{"d_model": 256, "n_kv_head": 4, "tie_embeddings": true, "extras": ["capped logits"], "init": "normal", "init_std_o": 0.0, "lr_mult_down": 2.0}
Each number is 128 + 32 x the weight over its row's rms, rounded and kept within 0 to 255. Layers, rows and columns count from 0. Numbers have three digits each. The size before them is the row's rms in percent of the matrix's.

# layer 2 MLP gate, 320x256, rms 0.105, rows 12-37, columns 0-255
098:127134117158098189117132108124098163114109129151152182182174106198162089082130116102157128128091097108181135081143124127094165175108179092137178166123110160165147116109060161115154145129163148099160163140122142104132157125162135089073119079105110087110071128124072132129183130110162112135156163144134162087178124060168091101134145183133120139125126147158145119146132127084115122144065159145107137149220068091087120116161041102151088141133122132196144143171126143084126179169128167195163163134168099174149104142081138104136130128126186150104101122083135135112198187145120087143137117138112180150106108171155155121168083170130115076124122059180153073122111073140136088115131154116117027167129096128173145142133132113148136154155163167129130157086149130119150155135214120
100:208107149130060096069161109112123116097128145121127122123152175181122137117184156106124115094139130097134138124203119093121101128129150104109109090153119116093165090137137151096166169079128135201144075125064159152079156179115137091108089125101160126146162204162119194124141113136137151108131105094087079186109057089135135135120110158107150137163106098182105148030150168058144151114148159135136057090127170079162077130176129095144107139166116125119070196131130159097092140163187096172121124101067134157115079132164118131092138101145135133104089079131167172153106142173148164150098125114156160107145146119121113144114135207122060114199120148115204119157130101152125119161165117126129143135121102172134175126131101061138114138122129104124118095164139180119044123086136151
106:158143119118147126102149125109152084187126118147121109144170103110081113138171093128105147105186180115154159123124112163131107059100109206078150117139101072088041150139078099175154102202111208132117141108099111140108154165129153124152140121151157176135129114103121162144219147163107085113172149140076137101178158049152115103177101142103178125179137136125170157145080130142118128062128100114137104152077135119121105108127126168128108129108094137170173115106101122133103079134075160132051091088111095157094126089091152130181145094156130105119152121158127082105126099177202109152173214085127099115091125145128164143139147148125152094120172127088133140108150199144053179107172150125139098167136153151128109095133149172112131156097095127105118143136079204150114134211098123
102:142113154153114093136131109064170144128102160209151119199152130150133083133134086137145154140168131172147107126141107141136121145170124122098138153121114121060114101050067234118108160136132154117180117112158097145102103141214167114095111145134174161090089113174058128107126128125052162106082100119130122124163147107140128174134171150104154123122180046089105134191146146138130162167159142155135106127153147102099100129120126173109108179105057139201150040155171204149146096152124159099148172115167143211126102086115153184126165131180097102096119109070153100138138141125100142163072122149125098160133130164133112127064112137174152118160129132108150115125160161103130087126160116143129153121092144144200050111133161155139166136126146167156099085081131115125123179115120126
104:157101178149067112153139083120161054124123159172130140139069112151132125083114113158146097116126112152147144113144132176114157102130116106056136113075089127156162126182144103152115207130174136109174143105170091126134093095108139142059053147188092072165133117143077076122161083133131120097063185136106113114098130120138104141097156114141106114168148167169102134178094171127195136140165098149116094165141108085154167095154087153177125079160189173115092121103129094138133151196143136089140115107190083120155146115199111172082100100111114157068080163198116148180115113122147127178189143125105083180089156147119180099136110116140056148109082123117112096141110119119174167118166144133177091170140099126194151145160094159136104131098133113172124104175127160094083124133120122
101:112145147105180138168182102135118110105208097133160125127134108084167103129154077164150165126094144140109171192131122123094159179207074168150118093143113080125119132146107221135145085101077111207150079132095152144120151121172155091146148162164103184114191069157224125147145154122183085132083181133153170167117131158127131176150107174106087148118154157123132095107151120128161113107172132138099141128124163132101111123156142118087157168200165132154151098165180131176081118103167162118133099110122185066117106058159130070113090094116138118175106133113116157117137102150116167113134128120148133155114128127142078115076168075174137139141153161161113140167097102157177181144040145084121177148184130129127124169153169106142170089147123130124098156141151097119180141105094133
090:090151124150161189151136070148093114126099146130123117106096134089153172126115133154164129116085125148146102128147126054109135131169126191128121153062109153135097110096174127121121153103134055124175127140133106133160172183094194098114168130181115133112088087098132149148093114129095100154098047095087067103141167163142127129155085132132130064151178159143173170146074157133180134147153133166173138073095070078108088103112112205180161178141089202162201155135173140109128114110111175121081087126075155098105148178087119145115139111149123161121122118092088124114074150148131106158088164149130128105100110170143159129188202140147089158119093155135120132069140110127100115191178137142102149148121129102100164104093112153200140114180134162103047145140143146159103105150173164
101:207160107152124097112090130103150133089127146139095123104112131102162124158137099070114189072067087140151092110108122138103130104128107121067118118130109088109128140110085147091102144189104109076089170169173112201131147143115097145154121147111110148117177140109175107102090197075114112128177139095090165124145190208156139076120155143091146162065144175144091106141061091177127111160150142145101122113127126023141134121133094109193102171106150125102166074095128108143157139115122124145147118094135131111110165069120136089121130122109118095096110158207153138131126123170138150121195157083189087141122141078135134103126118145126122160085130099124128125107156100147116176075126148167163191045130133117122141187109076166090129181110141157160114151068184201109151114091081096
093:154143174132134084101144143159108135163149087112083110063143137113181091162157180152125250080130168118129141113140119104185083116118128178114065141115118137121075145099110176116137089144110078119092122108100072138182071155067174119124109122066114017116123086129099084107080143124128124139072099184137163136113113138112121119150129144136090115145091176123096066138155144164164146112117092109142213176165163154107133103168177206089108118124117125135141087115153128122181139131130131079155139121099135155117143092103180158082152125146104095194153112110163109168097148187109093067103092080163086068170171166124187123154129101145143156119142125108147202121092122109164081133108121151134144164136122078105136113106168131104162118169131124099135112141151076118134141137171088
093:170175125126093105157172097110133080154116100160173135106112044117133160142102135181133099229090090112133136134086139079126098126078114106159145140171078105131146135113103090135102070112144079170166126165106129147133113156165131129107156095145131136121168112141093150104086163148125145171160194158154123103146126073184093161129140139076168132164117151119103136115151108130172188141168119175078132244125151122167169167106102140143094092095126170183152145096129097116083135135182153093127108108166112115084152089135175152085118050128142172141101103134138105163135097185164174106145122141145150137136119138114152125165139114138148131156158160135072100070103154163208132142107116133113100145128111161104155135215071190164126113143103061115145076045130113104122092063141145
092:114173153163123122088184112085087157149178165104130107150190120147123100121097080081129123186075167166171122083162134102135141136146091121142140143090170151074053161078162206115090139069106109155139110117112141109132172121097106105119156113096136112121121097174168151150109159162082140115117113119109104144091148160174097160097055132104212141191182092125135141116125148180105105152115041166110136082082137149165142154173146176142099175100122135087120157181167108155160140127142163099083069100131142090111170139117119124167148151135169090155161119093125105147153163097145099085147114162160135065131138158152145171113086139116114087099174078084217167168130133133122083100201136177131118145122108102169127115057103134085139141138132103109076164134087121112145152083179106
105:177184114107144133138105160131132139180090119168134201049091124125195085105157138155083100073124083140112154124109103111176136110106070100139170138085095152124136105140106170112169163149175146138117139129076146071167126144083137093133111094157111185141116201145157085129145155117171170130141127092089175161141128112106141106120150109185162121107099132201121128123150095092128157098141121122123075155093062194090074169139128116113144121103162106067136064122181113071135184117109127127181122134124098181172176086095147113168162185137169092104116117127150118146110160181093141191166135125110108165099112144108149151130146076122154161132096083116129068118139099089108096099113146136066147102085138109134184157161071151100172087147113077110160108100149202127080144126055122
087:090180128141065072117164145142129120073080140150128123101123119158119099178156150106127109077164123114124183109101159142108081182086140155153124103102144153067142135142171103124159148166158156152081169156100073090140134103133057119126094160133112099177146136150125139113143168108147075156158135103099144154160126064137133122169138046059141115101092147124153183185146113152138093122133105134160156101142067167200185159116141136145127099140091154139136116101081161118141153110063134172179091143115093164063122129098104081146108109169143091147154142171192078124126121161116103089175157099148171063151093095102085079062118125149093158148150180188074110155138068103151115065144111191135164125114100099105117112135153179152126091150177111143057114102158100117069145122118146
098:132124078124121115152102106080125122123093128086134180122123042151148093147158149092099122147110088096107173095133124085122177125146115046140110117115158120140137091132101140140153099083116085185119141142116169206156114220066071129106083142228189159193130152186120091094176095131134115154144147176120114126108068094107125086174174103112127108134156089136133121129117093113132128046088113156145143141173117121148103167094161159118092133130135125138164127201140110152109147182088143073110100132172188131092155141117121119119129144175099131145136126158121151103153161146154124163135128098077169150151069085126121096071097069106131174061119039068128122096079116113129096094133121105090149172113062117117171142128095050174124136093112121122161162110140142128107114113093133
104:145121115128116107159120151110201131157078146084163147065124137102118104096131065142114091162140090126158085092086118139148092153078137106130112168109123159097116100091105181112134181139083046094087085149127129112139086118133117140132148099111104118120110153108173137163144173173121212159138150077126151098072184158172218112072149170198095090165183097172200115160054129148155153113191090147125061158163174091106095126161137100104109094203125128105121091124175114050134117108151146151115080118110130115125088161134095123112138156134141148161126156104130129097186169164148117134134144106121104119111129081113191128092176066105145148083122086116157079086157142126134092166099173123092141140116112083147147109132134120105201098145136092124136176157155112105187092120087131
096:122102112146101071173100136091142097143143123166118106125146144157112097112064179125173119126155192144059175110039136109130185116120130134107111145121159075109084123113145159159129088159116155157177089114155062203204183107139157103127055146160165150121118157139117088108151098117108175132109163091130119132144161164131137123138163088195071176104114154069112162129141130141110083080151098186136089118134144100164104174149091099153105156120106122126139122068130157114103100141106146140179112154085078081132124193112107152091178091166152127110120145154182143180106133182074104108167184093127137133105141115093140107091184107114153077156110153148115111139119163065045079129057122112149128070084137184107090095151089100117127140139107088165160092150145157155094148116103100
097:081131152134124093121092150205166115160109142080109144068138116109110239130113093129137099096119137119106132143092191126167135114118098119134138150130150126091129063130154177111154090171138096097153100149134107108193196129176153087124113137114167070151144089139150064105134107132070119063117128147148189151120088153152120115136072144114116083125097169101086083149093135171131153078130109099122144132162112122063114104191125114135139135138148133162154166120128123153146126113159177168095161172148115099148104090097118159109118067120146105144114122126148113107162173145122119163117135043106140095113113099128102074118150113121127108143081177209200203137076135172166192174186189146130138132113174108109088166176133179068152131157147154156115094170107173151175131084072157
091:150129117125138168135080161162132167144132116129099188090121086143119113180148150120141134075152180136154086090144206124201121156106093117129110178208138087179121133119110092148162085179094098127087108175124108142149104099071166115136122092182114129104134097120137116103093137137179102099140126121124125151102124101154181102120145124160153113109170140197071135128132173083206133158110178114099093142162111122126157127092048146149092171137149166086166142113117148096138105071116095159085138158124123140163198169115094110143120130104148152107107151088092162195162159149066141161149157141064133174133193084108133147149115092104128211120081112166132176146094138169125159157104077100103108107116139131113105129106086185151167156174116173186104099069143131062176147070085133
100:158121102087121180130168124145154044095103135131161156132104097136146115089121076151126095117091151150175130108084145139219124128109107138138122174066139121123187116158150134167132195098132065155112105157116129079172135085136191170073139121096146129143136131122167120132098194100156137144151050078117135143166131139161165122152124180159170100097138135108079182106120187163156151125131110153154110133133172084163121128140106109176066127067176093164121170065118166137160116193159150125168114129083118145195073125107123130135114140150167167113149194111141150107110137114152109135077122142084181104156101133104119103128129080120155105112173127152130107098133114092130098082107067097148108150109127175202162152166089041113091146076108147102120048071122073136127167107169141
102:139068029104107159107160116150096112172082157116072165098175161112196145126134131123097139162087154168128164122136121124087125126161162084127163156091158098135085070137130142157163125162072136145154130165119155160101150157110128128185090105129129122111096120131129106143197087126049104126177148091171104135171157136126071054156102106130149195103168121101119126101071079105160102099141100118072170121104179108104134148142113075167116154115094124139199090133155113105094073135123172093160129086212110122139082105178097135165124114176112145156147198150107098089065111122136093133085145090147178115156110088160116099113093136105123104071148125074124147125083106144080148139095125181083127153181122125118165167124122096108083126049124155149122111123150135101113183060157109
107:146108141136151167075185085142166135109143112114097124105158118110150165100167148098125119144100188123215100129134095129071064103111113123096139159160114077154145153111079169120121084110098175122094117149157147172176122095140131096125103233205168096109139115161168126111144148097188117086120137126131140074128150095067141153074123090091141114094146185057103175198143146133170139156104111150116087178162090076127195109138184132101071166127128140145152138120148183111104143154179171123179097073087136114026124053104100119100107113147123137133122111105143099111091136138133113122096095115104092080126137134093168157140101110193184123162186124168118141179102151180099133107127065120186128091124153128078187185111108129134145119143131125149136133123129131116169147141132139
091:128156109158162187164105133063100139162130104158154089086167088136112175114137113131166148151117177094115118158170152111116143109099125122113193118135106070115134147089136143127181129089096067111102184118070157098170177110146182133183104113159134124164096120079101128113117131096137161112142106110104134085112162141084141112081143151153147083136112148144133072119087148062121120094102088179137186083128154155122166162091095125160131165069137076166099186169110176132093158117119108174152154055130153142133127115168069106130100157124121129110129141084141063172070104135130122044159129205150136092139071155119125071119094179120141134114146108119170148104111093071164100130087123147088162175125113109128169167124168097101096157144127191020098108135110109095083111191125166
090:094079153150189184107106117106175125090138092146176161149091160123115170117130142201083107145127174113095102196134126125161168110155150131156077134194177128127070128138074180098152126173146147115093108161092157124119103126098183174154151108103135116145114101178160116126130157111148104118132079122116154091152105095109134156118093090135114127167143092138123124161093115085121134129072081157105135127128225116110079069067169133146167152126130138083115116151182116161128087166138099098148161062156134105114091152162127129137104096163093160100083124102133151119126131177086152168098131161097148148166115132108149114133127153123175147185172093141133169061189118115190129102156077074117112168112093160110173059085120066171112131161117188123190083121200148103139167054159131
095:177094127154135126176122173077120144133106091108108141064103144155096048131135154104132094094218127176135156117112161111108157122101111094127128123154127147087113131105184093118169060164134131134138192161093078127147102121101112132151147143126174156116202115177163083094207184139090127161148161138090121153127153194088145113118075174126125097110176108191161174136107066151133132158114106103140127106153110146130166165147095148103084111160091157109155168080123182184103120071050113114101100095096116119100126158131197141162183100136169140112150156184080201119148144100175129133118108154192146090132133152086121126127128090182079137130082167055123129104167111128119111112179110144129106145113123211166154178136115103148153130139130113155058157112149171136120141133129083
096:161119108129066185124126157095129105195160095077178146114096109163134145180103170144167098093111129091144132105186073108132150129149106077158131112155108159137069097124150092145129109128123095145135147102123088113082141102117137118160164122136122164099107161198122191175141121138099121130164138136228096075106134159146137080177243165126164113118091179148123089092125089066079135085151122071080139099068160136119145139111096157131103185166158137075103128137129128152101145151100181182123171131147115095112159161116143123186157178143085126097074125111145145165193039127107100148150175154135162116123157088110086117186118126165136155141160129102154082098125135066130138125115184118115081157097094100121158102092128082176104097101098086113094091145142147117135148085178135
104:102079085155158113107118099160136171128112163076097180099160151105123099081157072131123144186164184097148122108162082092134098181130126108145097090101155134158141091108130194125190195193140097189112187111049161070113105142145138119141166088135162082100157200134144079110104145142127160065142152192134111100061121130135171165105103125123092154112117114099091169153078177142154160129069143143112061116117136096131140134104153138105141124074122113159144108095182152125109155147129169173090110158154122182165165111161105148136192038097115148100119086206133104115142122128168090139113131136101150101134118138088156185100103144139127088125130170155118131060140131134164069117158085071111131124120156077123077174133149129131123148147120070081177163173151125144121165127151120